python train.py --warmup_steps=200 --decay_shape="sqrt" --dataset="wikipedia_en"
Each number is 200 + 30 x the weight over the matrix's rms, rounded and kept within 0 to 999. Layers, rows and columns count from 0.

# up: layer 2 MLP up, 640x160, rms 0.0727, rows 458-466, columns 0-79
# down: layer 2 MLP down (transposed), 640x160, rms 0.0726, rows 458-465, columns 0-79
up458,187,245,189,205,218,166,205,228,201,181,223,233,242,165,184,242,258,158,212,225,160,211,143,247,153,210,235,205,209,186,186,187,191,232,118,194,194,262,203,279,223,153,188,201,183,193,236,156,192,215,283,203,242,240,201,215,170,218,183,244,244,219,231,267,210,120,190,205,213,191,177,200,251,162,203,149,159,152,274,187
down458,208,193,190,210,169,264,199,160,157,224,99,209,203,175,216,203,159,239,206,224,216,171,176,189,236,220,231,177,195,221,195,218,212,220,234,151,229,214,209,146,209,219,189,231,240,221,183,212,197,214,154,185,227,174,157,191,215,208,180,156,215,200,207,113,263,210,188,227,193,200,202,229,200,198,195,202,194,233,140,251
up459,169,210,109,215,225,214,279,193,236,152,235,206,161,231,232,184,198,229,213,202,203,208,202,238,228,196,227,211,140,153,226,218,216,161,225,183,184,209,176,232,176,203,259,241,224,236,213,194,230,156,162,215,227,175,145,240,201,164,203,257,204,189,280,157,199,174,149,239,184,270,183,175,224,245,171,191,189,236,168,180
down459,221,162,182,230,199,166,205,247,204,214,212,207,169,183,234,211,150,196,181,156,151,196,243,219,205,226,203,254,226,151,187,223,235,128,201,199,174,207,172,215,203,195,253,237,192,204,212,192,222,199,125,185,193,197,160,209,201,193,211,168,216,148,274,161,216,177,164,190,174,180,218,200,279,249,247,226,210,178,158,195
up460,202,159,188,269,171,142,261,194,204,227,202,174,198,232,182,193,184,125,184,155,152,161,164,167,219,210,175,254,209,187,221,232,185,247,174,162,167,193,223,214,235,233,214,168,225,214,175,200,233,178,221,209,190,179,180,197,218,183,130,228,156,231,216,178,238,206,212,183,215,193,216,182,218,172,172,234,213,212,149,252
down460,249,176,148,222,151,180,238,196,226,196,183,249,211,219,229,208,252,206,131,177,155,151,209,224,254,246,225,182,217,196,201,176,222,187,209,203,148,184,194,211,297,219,214,218,177,194,231,190,147,222,214,206,276,136,211,202,200,247,182,190,183,207,226,174,242,203,196,195,213,264,202,185,223,248,117,189,206,208,189,160
up461,229,222,190,267,210,144,164,214,210,280,173,254,179,166,232,226,164,208,271,173,202,194,209,257,205,206,214,242,239,196,214,203,197,203,110,146,235,148,156,206,215,237,258,168,206,214,206,249,206,191,208,234,196,207,217,180,248,170,167,175,180,256,215,206,197,176,174,241,251,201,215,201,295,220,192,198,211,171,171,225
down461,177,225,233,164,185,177,192,219,142,166,208,198,246,205,227,262,215,158,194,177,185,227,214,171,263,169,205,150,178,160,208,261,216,188,210,213,183,247,187,186,157,161,230,258,203,152,203,173,172,212,217,223,151,232,203,154,192,222,175,160,233,208,152,183,266,194,189,220,211,225,229,246,218,204,161,247,192,175,225,235
up462,181,208,188,219,199,194,212,218,149,196,211,186,193,211,192,181,216,205,206,200,223,170,232,205,196,271,208,222,179,197,220,224,143,240,242,207,233,184,195,138,184,185,222,195,229,184,185,305,247,198,205,166,201,190,182,197,252,205,193,251,119,215,190,180,199,252,246,197,124,201,192,202,187,176,284,167,184,160,195,218
down462,210,176,255,177,211,216,224,202,204,226,176,234,197,202,158,207,222,200,203,184,196,179,199,136,173,138,239,225,221,173,147,179,214,168,186,222,172,214,160,180,176,240,182,172,211,237,216,163,170,223,193,250,211,198,187,151,227,201,258,164,256,155,204,212,155,208,201,205,215,185,226,212,186,167,205,194,187,207,188,176
up463,218,168,169,230,163,184,160,181,184,195,245,187,231,188,167,190,196,245,168,170,162,198,218,180,187,241,213,238,183,223,184,189,269,232,164,196,244,267,184,146,245,228,242,160,229,160,198,189,215,216,182,187,206,235,163,222,213,206,173,188,235,237,196,157,220,169,200,189,184,201,231,227,213,209,210,181,236,175,216,130
down463,172,163,235,167,280,255,255,181,195,218,186,222,170,193,187,219,196,142,174,197,219,201,166,230,232,194,144,172,239,208,198,168,203,215,216,222,184,172,234,236,212,161,181,223,194,230,201,175,184,200,183,208,209,206,214,184,238,239,207,196,197,196,197,177,178,200,191,164,207,230,205,207,166,213,181,170,191,216,192,188
up464,200,236,213,215,161,199,210,210,186,198,222,180,166,214,237,192,240,192,217,243,178,217,198,157,196,173,105,175,164,178,202,209,225,214,146,174,231,227,166,217,281,223,260,125,279,172,222,209,200,187,180,187,213,234,207,217,184,260,188,198,143,250,253,190,242,229,227,179,174,168,217,178,193,192,141,223,161,176,227,208
down464,231,182,163,142,184,186,172,149,172,223,218,214,189,166,222,160,167,215,199,230,144,231,220,220,241,184,181,274,243,166,243,241,178,185,200,172,172,213,149,175,186,199,236,234,182,205,173,213,132,173,176,210,166,232,198,185,153,202,171,187,225,209,146,159,186,192,238,230,201,210,161,290,256,191,175,164,197,186,217,208
up465,223,244,192,254,217,186,160,140,245,197,204,236,234,217,237,182,116,192,194,130,248,221,239,224,193,182,244,159,247,193,173,219,256,195,192,206,209,156,190,216,220,203,171,205,174,210,185,151,271,190,192,179,201,157,211,167,201,216,227,178,152,150,179,200,189,191,201,216,232,204,192,242,173,242,194,247,276,273,233,229
down465,215,152,225,174,227,270,225,267,135,159,227,211,192,248,227,135,232,190,199,246,154,218,231,163,215,218,166,228,193,208,230,194,201,212,210,183,216,200,171,209,175,203,197,177,244,227,180,237,198,203,216,223,236,240,279,228,183,191,190,220,199,224,204,184,237,240,185,206,162,188,229,182,204,155,211,173,157,180,203,197
up466,209,200,216,214,120,173,220,295,180,209,202,184,132,189,221,203,206,195,216,172,212,212,155,214,179,194,175,233,215,142,205,264,194,202,207,190,205,205,276,222,231,192,197,150,216,203,193,155,201,201,166,180,216,194,219,192,171,209,189,221,252,206,229,170,163,216,238,164,248,224,183,184,193,154,200,168,203,224,256,217